config.yaml
num_hidden_layers: 9
hidden_size: 128
num_attention_heads: 2
num_key_value_heads: 2
head_dim: 64
intermediate_size: 512
vocab_size: 2048
hidden_act: "silu"
norm: "rmsnorm"
norm_place: "pre"
norm_eps: 1e-06
positions: "rope"
rope_theta: 7040.0
rope_fraction: 1.0
qk_norm: false
attn_scale: 0.125
bias: "none"
tie_word_embeddings: false
parallel_block: false
init: "trunc"
init_std_qkv: 0.037
init_std_o: 0.0
init_std_up: 0.037
init_std_down: 0.0
optimizer: "soap_variant"
learning_rate: 0.00697
lr_mult_o: 1.5
beta1: 0.95
beta2: 0.98
lr_head: 0.00879
warmup_steps: 200
schedule: "cos"
final_lr_fraction: 0.03
batch_tokens: 32768
max_seq_len: 128
doc_mask: true
train_tokens: 119800000
max_steps: 3657
dataset: "wikipedia_en"
Each number is 500 + 40 x the weight over its row's rms, rounded and kept within 0 to 999. Layers, rows and columns count from 0. Numbers have three digits each. The size before them is the row's rms in percent of the matrix's.

# down: layer 2 MLP down (transposed), 512x128, rms 0.131, rows 228-407, columns 0-31
# up: layer 2 MLP up, 512x128, rms 0.147, rows 229-408, columns 0-31
down228 100:500517481474567505478471477529540492530471434515520543570545484533537445495425492438486528467493
up229 092:494443509547609402550527443505451509481561581464524595474543555507491536484502572478550414519505
down229 103:522551499513507481495461416441511549517572570514551566406513532562563519572468459523479481521531
up230 108:462518468531486549514495508574489508449475557449562491537501503570491517552453526439531464466486
down230 112:535546530477526572531533529459538500511505481492542487550490430523535574450488530483517512496453
up231 104:438457471469464490519527569491519424464526516439541438477551463489534443463477487494498514480517
down231 097:493442516414599451556460501534563585540463494507510546488484523486585508487546478461531624487431
up232 079:530527505489500522543542529537494544468559479457550518477526548542522528410429486478464580456542
down232 096:503567494540479481480453460521561552472587504516515513537514468484481464474494524491466522508508
up233 093:432557460470540492481502473557547454489512592490556545548442518523526500521513537521542515474548
down233 099:499576509490449520507401532537575576427568535531504563508502525564462404495509497509519469521465
up234 105:541451528506535496503524495466460491491429546518599468494518523560504503476492410571508468531478
down234 111:526534506546556473483467518533515557507474594416554540533437491536488516460529510471510486508530
up235 098:488561502518530459496492446492534411446527473442570488576489454482465587489465503538549517473536
down235 110:522523455480483554437494443434517500518595597576545566482495511520529562483447503547513492496495
up236 086:508559531461428477513549415485474519556425516505481532454497475490477470501543484469532510543480
down236 095:507440444549551454486485481421540459491455504552551448446520529501489443542458512519491415569556
up237 065:622489574468427438532445538496514543478480564489553441476546471524517461536534485486522519501468
down237 067:392567390475523499513568529471507430480448466484532494493448509501493468475500505537456499474507
up238 097:510529548409498543452505476492473524480505417520516483515543439456459442509513514487498565589534
down238 090:543457427558503467502500520516489512505461540481490561480518542466551587553509491445492513431487
up239 096:542414460583532542477498469506504530501460476473485529545541493539522437545484492563454452437487
down239 093:440516613506433568491492532450494536507538521481499482537458524450519530470460426471481512488460
up240 106:562478579461452543519550510493556496587534494431460461550475499543531567496595503492498466520543
down240 100:523526536543492435511497489498518482511478579497451506511517593510538549484466510522409450529455
up241 101:466542557480497490481468558509437491530455505499520478513458570427482511483424482486513484499464
down241 100:559487560502494509440489464474471415511491522473560492506615579514531486518556485479494524549508
up242 109:476537462468477534515577522563492514439454537531568533440563512541443477428507532442477453526483
down242 101:510456521543438452481525505495418389432539451609533472506475528532509471464500527435504481511522
up243 115:502513457485463448490465566595491482544407501452544527466458526428464498470457455485585450409451
down243 113:528460498529547570453597498523484524483462421548473524532500517481556508535476485528453566435476
up244 103:457480486519481496471533525572452460459446413517435485508525518469465511518495505414484486451463
down244 103:480505471534477523549469471488593512500501501429473470474497557513429525486471540503498433504449
up245 069:492450527501487495535420478515476497512486512483399513469463495425495537459519518460486496429507
down245 072:505456518509530471469489482474495449556445482507556422483499482553517526507505489538533491508471
up246 089:486506484500468402503470505501497585580540505486518423492495508581418482511417526593522475476465
down246 084:501525503544558566517495473472604471507585487499464519537476487479465495414511462488502467555477
up247 093:532477508542581506540436465527543477469486506507505454540430542529462428452525479514500477570491
down247 086:496496473547547503519439559457558551480485534525506536491475523493457486475468431564456521505499
up248 061:462555535411494420546489466532534484521447506395444552488495447506525507457485536430506472550409
down248 069:493449471568486472475416493478493589442527414508515478467549492467463526497497442516468502451579
up249 101:536471468441547509505486549487543486464501487552434524445534422557467504489470480436531484523436
down249 104:536482574499555529553583440506454425496514480483530461470530526513481428427516479474504624559481
up250 107:554497523392468497457497440485525462568519532564607587478525450567454488556495495530485455531553
down250 109:542517508459598505482525517546502485491487565502576569526531483456517545553541517516508518525546
up251 108:466480540459481514489460551589489465504509411474456560491498448515494467514518533428522525456510
down251 100:484452499477454521444561486470466493528493530519525527471509484407549483529590535493483451499520
up252 113:474557544511490537571458539452525443502514499489479442437453522516459546486513539452479458468518
down252 112:514581537463506536499438537484406464470491476530477523440539466503510530514465557445454468493511
up253 104:525475505471455481509540484542502477577527473398493478462488533548531452387503472523469443529544
down253 102:482478586497590494436543546503545521504564483562520477479530544529547456470564522484536504478548
up254 081:546514483471538481532538473473459424533447483422562459503606467527541549496498489444484499483536
down254 089:470556501548451518529537484553546599495535515494396520507528483451566496474482571484532485438525
up255 109:485494503525546496480558559464555462479501525486476617526437480546396470515520449475595528502561
down255 112:544491576511472493495484472550513547521534507423453448477505455427530501531557541438537440484507
up256 097:501517491507567499602516518506507496535440487539463476488561445456548554434416449414559534420468
down256 097:482425501482540491469518526532540489545412485574476519474562515525514506521524498557517546489496
up257 108:485492498494491475431558547513476535552458493471478526516473505462479556492464536503438445502500
down257 103:521540483455539469471550480518490417497508382483511473531521511475581420453501513487486416521405
up258 101:450468514605540493455510466488502482522453546533459510494509528519500487529486469502483514489566
down258 098:499524482600504467530532508489483441452512542488451505509480500497503547545548557553494508527434
up259 098:511483511478469502474511545505515512423548531427474490512501490468494458477506478448508413470539
down259 099:479460499519475566494466580551481482507548495553435570513467530532514526502410496536490484430512
up260 095:455396515548477486476558500543530521472536521520480560468489490527427508495614499457551485535456
down260 088:504469548555479471386526540435480525560435543557524573504499442491427514570452456576489408515515
up261 107:478533485514526575545532476598494486507496536573494511494508489526434459461478596537564492439490
down261 105:530527432478502468499529511465530465482500481572486486542422572515495541515516495453582488417484
up262 094:520509482549595526449507483467470453466477517435472472451497443495493513455574495564444476520458
down262 099:557517419494573531477492485510423500586484530476485509470523509522455483481529479512528492518431
up263 100:561565454460502490490523552551453491519413480453511484512506511515558422362445470415502507515501
down263 104:499562488471529439513564386488409503515552503504569514488563456481520410456455524523545473495477
up264 106:484545520576415497494480525503497554398498450504518505453450495477528505436473529529554452491451
down264 104:509478479445525507584516481527459471516505573545460503494565512469566518505500459458364521526432
up265 098:483528511467568503499494493465491540458503499500553502590403469532497543509485512468444474472466
down265 105:472545456427507522468486480434503510539499567567541498493463489510504533555531500455456459518562
up266 103:519450522537458530532511446534482525524492471563468501551484538535509465458454489507550538479518
down266 098:494478492497523507460561544501461499490509465557519421494507522494483478525512472489518474481396
up267 113:577490479504531495551578438499484540557538493490469413510492496473502471467508498458520550455520
down267 119:467509429504486527481557479511506524552506560556522473481562529451483480508527507520596498470521
up268 110:443499595548493522462521515443546497458568472441475527493483561555468551483525544498528521476526
down268 118:556576472564460535498516503481410483563576445538532534433580560520521549506555514448488504536419
up269 107:508513455462485542527482469518462527468528561421502518451502509552460551540494600508609485505526
down269 110:504565556478436530589523569504488506527505428434478479463514523510521593551467509494509496561538
up270 106:572523427493466497463521429522500528469511541479480485586493463544413488482470469431419434492439
down270 101:476519471531517457483515451454493460501554536476470525543457493476474467433517567555559469501502
up271 093:498501477508489466525460538504482529495481547507448524505479565467477493569501545500514515591547
down271 097:499547455470502560506460510524508513541543533523450550491534461466547484522529535498504522445505
up272 098:490467416459474434492465496476553514424560531556552501446456467520414598486473481551512566484461
down272 098:427451486511468541495559514478539496529520495546535514627523454471544555525501532488493532490526
up273 104:532515522516508454401437456483460485478535550547492491575511441563487474471501527545501536430557
down273 102:495533559554439489424402447509391530553485566469419501518506506503500444467497525517474525445575
up274 089:464492486468468472481523544601502558510515588525500476462490475494493479526478480506502519519463
down274 082:536561522584501479407469539442413524517511503553448505444514575520558523486549566476517465528488
up275 106:499477530530480528508543532527484493486542500494563524415502472497474450463451509527590544552499
down275 104:410519436445537504470511473449479428504475548538480538545513517525511535513435614564431478473531
up276 104:492454504452445474502466537558477462509498581442470450564541500516490448563503563538537443490486
down276 101:433581514499508508518509422534551505538470419488491464451537488516462515518455449453460536585524
up277 094:547453366500437507467491534570468483488551522524536554451505518525540533534474576446500555548475
down277 099:520541527526450467474485489519476451467531430579494425554474504457535522524464469479439494536487
up278 099:565560514516521507505497533545479528434531480499494498579506441526470514530497534485487498472507
down278 104:549519514488527482458428512503530429543547498492481524554507459507501485473485478536499459523481
up279 096:536477463581520500531484542485536526517552495517486463474532510522487487532521447501557514517485
down279 102:537481546499466494515448490506490475453470520540562480528502489494532502426508477494507523397578
up280 084:499408454510475560469542512586542535502473508490464490561512508523558475491452470455470443444515
down280 071:563502451542502429452555524468532492503536568525456524475457512602464514520544545521513516460490
up281 087:577410501422577467452452474479495521518543440512505448502557513542458482497475522543570576468553
down281 086:475523517498511461554498532577551511436515606484503481518493545526565514510475532464486491456470
up282 083:470492476457536525461465468507450585461491469493502566457442501416483527476467482534437533460527
down282 080:486508512469475538528499491498549547507416449505524502455541507560489527447505504529526495431530
up283 088:529553522442533482428535514520519425520507510431582473559446439547462541513501471479509542469515
down283 089:518468486559468547565538492436466479431462537501498549517549561488436547527540538454445546479545
up284 105:442512537496535443471483504469536450484537477483587462483484425561523531494597487516504484455496
down284 113:418515520528492492487492482535580518452490503517459557485582549476455503500505410441564421525503
up285 115:477497516527468475494549475518522530527554507491535555410588472425460550490586421514500503558512
down285 107:481534535507573460498543446507517500556436542525501468509528519530476493560519544452504474522547
up286 110:504532512501456504468456488463476443525438535454514522510498541465412509510493504513521507487424
down286 108:483529553496512516442432518510517503606446499612434459528500482510560464419457507460523536481475
up287 113:578448449517547565529487501526469475454503552439513492514477478557456461574444499495494460510491
down287 113:491567463501530480593525388478556470496533540454507439507543497489457469528489430527454467575463
up288 072:536448462527519557506483452471432485489489504406513501502459469559559496530488444407531541519509
down288 073:488515533467464467491540457497462479506492470532493466456480535519396456466420456539571514469471
up289 104:427460457511565519559562549509455556451460501532498497503548472538562452557545472478520484499460
down289 105:512470571498460531471409469454492502490506560500492461508434452484567527526447491485541436538493
up290 114:509535505520441526550484491457498510468519456545452538475431472579520522471586571520460507502438
down290 110:422446464552485459508508500444516485502559475490472512483520470547543476505521453447522567439465
up291 086:491475460537599457515439486497521402507577496484497536466575466509515454543502463499532500492512
down291 085:434576502479516477531511570513473531490531534411495573450516460437453490520457494538494501565461
up292 095:486511486454467449486483480522455530466509510501460538509468480418420515484497487530558503480480
down292 095:535570475512509535489524564537494500647501569534463464493483455577509472486516532516484408513517
up293 106:529478518462483434454539515517467541482492518489480484522514508569491535479506487427492483532417
down293 104:554532477528463520531469486425525474505521522468505475459559503528455515471480532510475431554524
up294 100:395470474460495512573526453531622505523470484538531472542536478599430552442552546482528481489433
down294 101:457476502512553537494535492503486476542542473502464530495506517437465564559511552506447531505467
up295 078:433508509503470502507547511538492540501479488472495480505509420523445506428504478390504422539408
down295 089:496517465483418422448520449503498550428476507514447450501514503501499476560495470512456516464523
up296 108:490537507469491410480445468504492489452495532560491441584563488475461520449599503448471431488522
down296 106:508466425476566488488484467545530526490586474493462540467505510545503503458471510462520452493488
up297 092:477487493474546496532507505595507483450477528542587513476535447535513484507522493452504459464530
down297 095:531527461481497501426572476488510473535477471519492524510450492461607567510535455452471471545516
up298 105:593432514460506537457553489469491401538481560568491505539449458487446500451548493503465426498422
down298 105:525502546542508490554509494488499481480488528549509507554465564437544493445492505433438518529478
up299 094:531497557471485553466534438531441497515503521513510564455498480405566508497527481432463510563611
down299 097:516487481465480443548504458496504520511490454407489567557510465467428464453509417485512533469474
up300 101:506501454483544468481554486508507460403504477521521409530569498500459496525478556574456469593452
down300 116:493483498450472486500427536491494521437424494529511572498484492492460502473594564509519464439593
up301 110:569479485525530457498455503409542499507562483493477420531506507464482557485450506506485454551550
down301 104:432622481597493519440506446518490485483497543503495454493537475498523531513526494523520489492518
up302 103:543550453510506532496483378490489483517520517486485527472562516557567524536513470459522499522446
down302 099:484520552444502545505440519511558549496490428505474423512479504504485469479488507487560481555490
up303 104:513390451489470526508453490479501466509498504544405524480532489496561459559531540523496493534508
down303 103:559527467489510445502503504444454535569544520446474532463512522438488553561529523528506563504443
up304 102:539502546460495487462537476493492553420542446564451534509463505542537532492487424461432472561512
down304 099:435541495446509505523455455489579465521489480557547502557511540469540522539478510541545471537465
up305 078:496536480451501517440521456515554557482445501558540432528564525546486532470507465544492497499581
down305 074:470524469442490510519494542402483482548507512469439446520479492488465525521541491493486484355469
up306 082:463468517448440455409533549524464581430541494490484510478458421461527581541531465534499457511492
down306 075:467462520514551575557469490530534469586461500585514487535499508458560503474480493554458515548492
up307 104:513509438534583524524573493494496506416474499493544455479543514536491556432519499491519573465499
down307 098:428498509533461571447548488529548559539503447483517500494471450505497426451540489511548493526440
up308 097:470499422451471525417524535530419474557472491470544492496508521510492481523484457506549517551512
down308 107:502575434546519505493522586508418458492412531511557552499531495534495479416474545467545498541494
up309 097:471531491497466564496501487490474484473474466430507460509483493487552519495419520490601570558460
down309 102:566476511494551462477478441559498499460551484418491496524501450441443509457554460484460494455509
up310 097:486486495482556474567415487461459538492436489491466440479464510526540509448537510574555463530411
down310 093:462465471535488468571501461517500466545531600523495532541554507434580491496520537518506489487508
up311 106:525494538482457523604462486547566454515501480573523487523459500561510444487511478526478483512533
down311 108:508584493449452458403461525512491521569503490538493468550472511422524431485505524415500505512478
up312 102:472454446480508458544395531493532563501567529541570504531552516541526512483458443556507479468420
down312 095:491488434515557541511564490528536514537479490484567523510520477435511439450568530485517495464532
up313 100:564447496516430488470527556569465510498557511476441490490526498447475460426440497494502442508542
down313 101:497484513496416561500538507481447550514551545498502475582529405597499529512492484466416526518525
up314 118:503492469476449534505472481576509462552477458507560534532480468541414472522531521488526544516448
down314 111:427544450533562505508482499492475514576509481482534499557509431471497496554506458522501457444456
up315 100:503477527560484473545443566559537486466491462496555489573530545495479494450503507459532500540506
down315 095:500515483503536499510484485462453519469495505505499501507473477471505603456454467469507526571576
up316 105:482451484462523465550555484562501464485508499520451488499508549585514505462452530434544536537566
down316 096:515524561493477507556443431528498539536474498489487479533475471476549404562535498488430552474545
up317 107:468493522516531565543438500516514500498463475476459504574540520534510532461526485518526476495500
down317 104:473502468563455535513560530411519528487473430549458487524483519471437419487539560521458486564527
up318 090:526506461466588513540540496476507480461489484466425543470461449423569511539512473575605522476597
down318 098:482470502546433558487517513594503472570496495526508538490512492451508429452447487465499505511515
up319 106:463546461488565543520531473534483481525497449542540486500499499510474520462505514464510517508607
down319 108:454473478548460431542508439577478464525474519531485474528512497484513504486534456512410489502450
up320 097:503558441449412460557511487536487470510522470601524533515557575465490484457551479529527512492514
down320 098:526503479518582524492552427519449533508464522444480528529526427528429500561487451466514473550521
up321 104:432424471502559553438491513498496538527489567466529471522503481519540495485523501467548502496514
down321 105:437454449523546444508481495492530489539486512471456502588425467504579522474493464462436504537461
up322 077:576494449510519474557466502507529486495560449522524521447553481562443537504469477483542478470544
down322 095:481446512498467436578519458580517509480531508496493491493503424462503562472556512423450493507551
up323 096:466490395507406471429471477526507499554526409538471464531463440544536519537445535436456591522469
down323 083:531467462473656499500500491481495501445509539488502481500494572520535478520557521584497493431469
up324 077:597485539465505559527428489577450449530493502495550575440511524471527466502484539542578483478532
down324 094:536381512483493432455432537533489520517592514509535504571483538505464526495479521541573513467548
up325 102:432521458514439471538469376524502462524462440442453480529547554480612554505512444483423388484531
down325 114:466521524488521499455511451426588428548476545406511480471556384411487494484508464506422535494509
up326 103:601459572466547566500497567498401483502515437513549517444491424482516479438501559524460459508498
down326 103:495514501470480535430527481432514576466537520490409502531503472463477507606549551476420546495482
up327 108:508539564493511513423475439500531435435572453480425503467562537505413514485547528519504509532479
down327 103:435535508545549558460471487479496487558434544495424521501473531482594491506532454496550461539484
up328 107:524445497557456522473539572473473480492514556536459536482477545499469472524513531472565572430432
down328 111:535484488517475473470508521505530437569529538560492529516523502450469470546438503492543564476516
up329 110:507487456566463509459550430534472521519487527487410537577456505548463532514468557482543541418451
down329 110:464457543521525499525506504475561460513487526559409495529463543478561478511485511521473434574490
up330 103:491404539486414511470534549501453490540489518562476450506545525473455499575486467432469547556555
down330 110:499495534470437542484529453519491439535513496464476507516495582529530463531458484438459425515411
up331 096:559513503559414458510460455474483472502451473569404465494487465500553475521504455454597519495475
down331 103:549505498525499503516479459482489480499483503432480571480523478542578527411497505498427535527546
up332 099:500506498535572512491488514463447506560436499445466445484522508478484550464477565414473532460475
down332 083:530537552478463559508532557553434589532491502538432538443461494459517519411470473465437484480462
up333 037:492450491489557469559524531594503542488501498475463511488563604483510477417521523477559506428499
down333 036:535530418471460487464489485472430502439460528512469503461424471536491518492414497526496469488547
up334 085:448535425544452427506424452526491564496535513440448468518511513533493459434506550532529520427527
down334 094:501493538546494486487562521525438459443453445504528488561499509529475524466514426455552477533408
up335 086:533498531450506509390489550481525504538447455585482484391505460497488506475512574491510476470462
down335 089:532433465503504499459533428558498460433465515537458467474550507579512511569475490476540545479508
up336 100:454546503538425520456475524491520538488528481488528502491501469525541512549482493529539510510547
down336 093:583473504489577443458494557585521467467531456433527493541513481471482485550529482532457479580444
up337 095:522518484519467508465468475478564484496464472553552488402470504441558404545550461488527510434481
down337 100:407479528520599469435468490577520526491453466563473466568506479490536415577605463490444576498512
up338 094:481532410477504444557571447483470441493480489527481558513443536513539510535548426450497439501481
down338 101:508475502546538513537440442565500593455441463456496508554429504515535459504539547554459493505528
up339 101:525506573484434570518496494472527543469472520505527472431538431448500457503489521520500499494464
down339 090:480513450543435417493511467556527477469442498492491539506504566447492493544538495482520507560478
up340 110:489495491461524525487552466478497564482465557519573487524530528465482502502498568595520529483510
down340 092:480495522463492489546538501540508545472495484497512534469515524425482504501454511552441547482505
up341 110:520509487502430529504578459554503509490521529484531570493562477517530533497500450515590506463532
down341 109:516562428489542541490501520507480560437453459533590514504542477465545498508564477470531576512507
up342 098:563418417491412413554485488484515464514555464519492477582437551560394446490503527541458481459511
down342 092:476536488567538433560527530466480507487477532526498471464579534524470500470517530470500540559501
up343 096:472505535468440514468504476462554507422505494487502476419458531503513468547456512465554535506490
down343 093:491467530520549558494422475501434472524512480461530479447525457482540554482497471511567517573462
up344 086:432504522554523612500484394450501486484529451463469430451510451501475498493458500472471486525493
down344 100:532528582534473553438507555447540526428468550519466496499465432599480492470558487525527509456462
up345 119:484483522448563528479508545449486513481457468453533492515506483428524500476579499493417466488512
down345 121:481555538519496438537402512547480495517520521474491560504492526513472445497527477449489464496459
up346 107:466460540480448487487490559505506488446459504534519484474469526536503440468499497447456519543585
down346 115:449497494541551498464480559501555497462486467495481543467514536444463543380441492511513439568484
up347 103:492403484538437454565499482464514571601484531504527475495524478492489476479478504559537480556532
down347 113:483499420505560481475458467500428575479536449515491464484515569564522551524481515530538455535495
up348 105:428455490551510422470460546544495532563562459487549521507506485485542531483522486442504552524527
down348 108:518436525492474462469505575509450493482505426543547512483441442482547530526492546498458517553536
up349 103:463456472414499493551548429484470500488484465517484579545491511473465474459523460542541448443486
down349 098:511505433569450472437467582546512462498533455486473470437531480511462585534571452488484504553477
up350 068:493492479494465490486464445583474498575441479492485565478515470542597446533493515526509561456513
down350 064:489426511476444475546573548535546527517516477515486456463528476407549476515424557502503443451568
up351 100:556446484429597509491459591504473522460485470534453563442481456492444477491559462478495541453498
down351 096:477504515496532549540499472504544476527514610501517534524514552540457492536487560528562417492496
up352 109:525494543485537474522582562424453537470492527463546481520512466453503503490537566498477514505485
down352 108:520487526534607528466439451551545560544473492413518507517534476461516546530405492548527481467495
up353 098:493533524482448548433568583465437463490463472536531571525489490608561457537478542465508459480478
down353 091:520489498523534432480539493515500537493479502491506608506535461425492462510471481481540503516511
up354 103:510488539435552457498521498470534474549423384449522425471535459562460441532447538532456462537488
down354 102:473513479518525487542421510454517453490479482546528554525517446498549541500496472389448523426490
up355 108:536457540419551513595530546515473518544490491506549493462515510513378532481500492564492465485467
down355 100:532515467496609477554535516485491498516468485446498497451499516520468517553536516551558514496491
up356 099:494458494513437524443507538516522502540528543419482517472475459518428533475442509479520446480516
down356 103:479537504465509531489497498527485494529481542445512413514552439366452498518450479512507517541522
up357 081:536505533562512464431510436575511523587547505508520562536483502502525451514479582434564540425540
down357 091:506508476582483465537499481431509593499531473535484440426546464551501477501558516494470461510537
up358 093:536421446527510499480454449478551433391558603518548416544558478530502511500476492513531500559485
down358 092:543473531469567527551491487490438439565505436534556473537500438491501551467519580495458501509548
up359 091:468489498420537477496518517516471509439500519475471489512480518598504569508541505560546517552588
down359 086:475530532526564485517545537501555503532437540451540520492530479507568404555556456443411494526459
up360 117:478515535521532446489535480475463515568481578547526456510578454552545480475482527480463543454504
down360 118:481444553459511522432517541568422578518510455472476497481460542506516536480458513495494491564455
up361 092:559472464484524518561512486432551471484476512436437499493533498536500473486456463482488550462515
down361 092:446473532443479415471516455530424429503449454506474545511580571468476453486434445495518511507498
up362 101:469466495428529523512453580457460423458484487448484480480570486461471485457516494503500505507526
down362 111:510438583465510419541498513488502477514495463550509451526491548495497466529514502486484535424461
up363 109:428442482438459416459491523486480518561481473430510511487472542552537503500451498442445430521573
down363 114:478489518448493527524503514468492526480504520471579550540501567484507456473446515503448478515569
up364 103:482473430494443526501517468463429496505540573420519528493547552479547490555523524481557455467502
down364 109:525504474527526516577479526476534513450528549503447528477478469488499428520456577512433529482472
up365 101:458491435480509513506514545466499491439473405540444553494505554539514510504463519445543490519538
down365 118:527532442525500556509524522504479546507529522526505464519520509481483511526493515434567506535488
up366 101:495495484482487495532456530498424473487471512514498483512540482551561531473541510460534538605487
down366 108:553523476533480565520485504463530495487476425549521459528493515487604513511460508548519582455452
up367 106:498473517425491419542492551479489530533506397469543518506570489552517525423525528527491553550561
down367 110:413474508549464475423487460497563450511526525507477432564507547557459474526578523510493513519504
up368 092:505447507540517508508481444494506533438543456522502440436502449540525446504457512552542446507487
down368 092:459533492520492483510505487537505457498466494522480508394489476557496514550467485537480468501445
up369 109:488514506528511569504515542553443432579460479489476517524480474509465527555487460436484558541509
down369 105:520484463513552543541496504518587572497496479485527571460606496502560472522505479543482523484472
up370 115:484510474541525433496515556507524479544562452440460581523554432444405488491551510496462422495507
down370 111:504449525487495525481475460509483472462469557548523400478501551536614475528486548489459525508466
up371 101:542489553489476499508510479545488510434454547437564539518450523557503431553509539589522483525436
down371 097:473500483481584491495543516524456511506524507486519398497484514439573492467527488545531436467473
up372 077:507544544455508493534462431449601548485511534484477549459559473498538466467495517474570510453511
down372 083:510506547530439477506513548562494480568444452497545494516448527512412553542525485519430501540501
up373 107:509489544501527529477441548464535475530512401491534508517462403501512540501543530429556518534470
down373 104:501513397536485497412507449570468510510483568465486475500500492470468491572558432470471512491492
up374 077:495531549481446509446435452446470530508484487489542485523488473523431489544552490499513507522596
down374 079:443517454427519433527540435456514497525494579535486476589535553452547420512577515555485491496512
up375 087:479489535435478478472551505508523475555487426461509487437546513479475476487538539534488549497517
down375 082:520516500550535471449512497524465445452544509487515477498540531536448513551546468528470494513455
up376 111:420520440487598476504532514420516480490553463503581597521596510448547493470472498547550591492551
down376 109:530557438512498513477461458572491481477515517455459468497422500427460504530436556502498518461512
up377 113:502564525538459497549528505528502512515476509490519561538589527469466599527487489520491448493473
down377 100:475512507448500516485525558402522434441504555542471495487453525501539427466553524462529479502525
up378 096:432526461524452457465582492447506491440478437528556497543518493546433504515482545539599459605521
down378 101:485453616535537500538533496575498522520499536498522495487537459371528552417413466528546540511483
up379 098:583498568518486486534469529539528424554490473606483498454458460512525551472495500546434515469449
down379 106:510408480519573519523617466454384415423541475406492478507499452461457463562395478551501472494447
up380 108:546464441504497527535570406461477458490511553549432537484499491491520507517458434476537451524511
down380 101:432554507505500537483546558539509546455428484445471475538499530459513496520587576566498476440514
up381 091:477558484511462432529458533476542527438484442426495476497457485534495525498462496464520498445462
down381 091:554511495538528582491459466498511518466474547554560490470449479508511518521494519444458440410502
up382 095:537527527537496505501506519503527488572478533525513538517477503542492497425582564447452500519510
down382 100:440457483438479523504500458523440503529460481480443500449470468451566445526433418556546395464499
up383 100:496512449473468563508460481537498462513429445514568486507499522476462466513581547507558459513507
down383 112:530513466488462602534571466499463459476499559514538430513502454565523437513557462500507471460561
up384 092:495429547488493446539427513478505500503556440553550522444519508472538497465493488547473463444450
down384 091:521594522508492460465541534517473515538449508454430511546525428529460489487515504479508545540417
up385 092:495438496518459517508442448511495424522531473404533478478481491492482504490454489528541459528497
down385 094:526482513555529480494541557501487528535564418393519498477399458508548525526515541520521461512491
up386 088:438489385519494522524477468483556544489530517425536548449466456552496575560481468429583587485490
down386 090:540481543437511524526477578476487568541494496521442486477499521415518471578508542525385521444517
up387 084:525479486460483492465442490493572590455523433511515530451528537530515557409483482504505522513482
down387 070:483511579497473486515557519504521457490484538524489510537482442443454530584532541518506510530557
up388 110:535552457447532437553512585450511499479565544430457454542477471487466459493477511546489426554457
down388 111:440478459542520413458443530521495523479523487514498516530474471436467445499454499480559453493518
up389 101:426528429465500532568491493521457486475454510506453518467513473524504491483542527548563439522589
down389 097:480462495449477450509406499573497522498545520528514556477562504441521505497515577495499506470476
up390 111:485544459515515495475548441562513469506532488563524486474449467466460460519407448617518519517478
down390 113:493484498461531469545505487494527585456501494542533515422536501441394521438449515480490553533590
up391 085:458547539489456448474556490498471484443510509468556497488541553505454445494439479532485491505463
down391 086:433480495545546527513533563492601533559487543451504512482526446461481528541443543503522503471524
up392 113:513550428505447531476577540501452406497527551476500510582470471493502573502528469501531436525513
down392 118:534549501514444515484503502510554533458564479523512491552544444547469526463441566496546492476423
up393 108:476502479512520511536504482628538437518441420492528487466488524474485507541475532491480502446511
down393 115:479561485545514492522505517474514466467559423534487447471558496422476509484532526462483538518532
up394 074:499507500499484566480502479430539428535491432476491472516537453418462482465521510496443513506478
down394 079:410447589517533487505544519461481520509548468512426523446444542488456535575548514430583558500527
up395 118:491462476544464550550478487501548498508500552451458485467507427511470485479484566497494636455474
down395 113:485479514591452491474485451496501565557424540493524471533528469508513507472479465455516570500501
up396 094:508449579473515425556511517509508518497434412501520461440538527451494436460515426514588479552522
down396 094:476522508445510525452537525506510455494529460507466492494479476588371550461497470453466536470551
up397 091:507480487463510529498467482474511451584442519518539503489503530563467509482433460468499445453540
down397 091:494560472563558535506485511544460554427495475454526525482513582513463505511503554514529555545469
up398 094:481438480536495459546603474543533496510463510538445493474395510447521481489500409488517532484486
down398 092:485540455526476494569472486489461522469514496438481530476492544450555547559524504466445504536516
up399 102:472520512466424483451454447571517485526453473534447549529504514510497491528462490458433414537483
down399 095:535566592572513535475484518451453491502496473496550447469547472506553492570555501521534606492447
up400 099:563456458511501511544523475472479481527506520406536548471529580507515460524459475513492506441465
down400 100:474515513466543538515491557501485479480516448617462423510463487433563485472549562498492537567434
up401 098:482559520490526489546451492516550560530486528493511481553529483543442438492563551457471472493445
down401 106:491470486468471519434541593541515518498494457479537497538550480466501428511594518469496456502529
up402 108:497499469490531545516561492495573492479469491479575513514525481469447494513510433477561521447440
down402 102:493551599571438527516452564532478471540490540506530544447494508507483514511503625520489485501473
up403 100:564469520470548502487501412524476508509481573477529586456523495558464525439508516515533499494510
down403 098:529484495474431472430537520500582553499486465516475500496510510364494486545497488441437402491579
up404 103:471466455512450510513497485505465438551505484421488514595501464476536390506504531548523494485490
down404 097:550587493554474546528494548459469466517495520531503474455453506473483481526505493485445518554495
up405 100:445445486443422465475478511486482485436421507476448428532522526529489564523517529559501441442513
down405 108:494522493471518473548529494494509481513494501481508547552526455499494491462529544446488532465538
up406 104:465461612490486456517480525573522579474544479521549491446514531538513506492483484532559520454439
down406 104:461457471449537499497469506482491485515490451516486521464491466536540536511488470538499469625553
up407 099:502492515568561515417470464571500451506465485500526479446510487558489584440462533494501523460484
down407 101:470399519491490507426466544514502480472560502533501496421532514450527513484512457507480485508561
up408 100:503472476567450426570490533483516459535473489541471509519529435476487469465501474559495533503474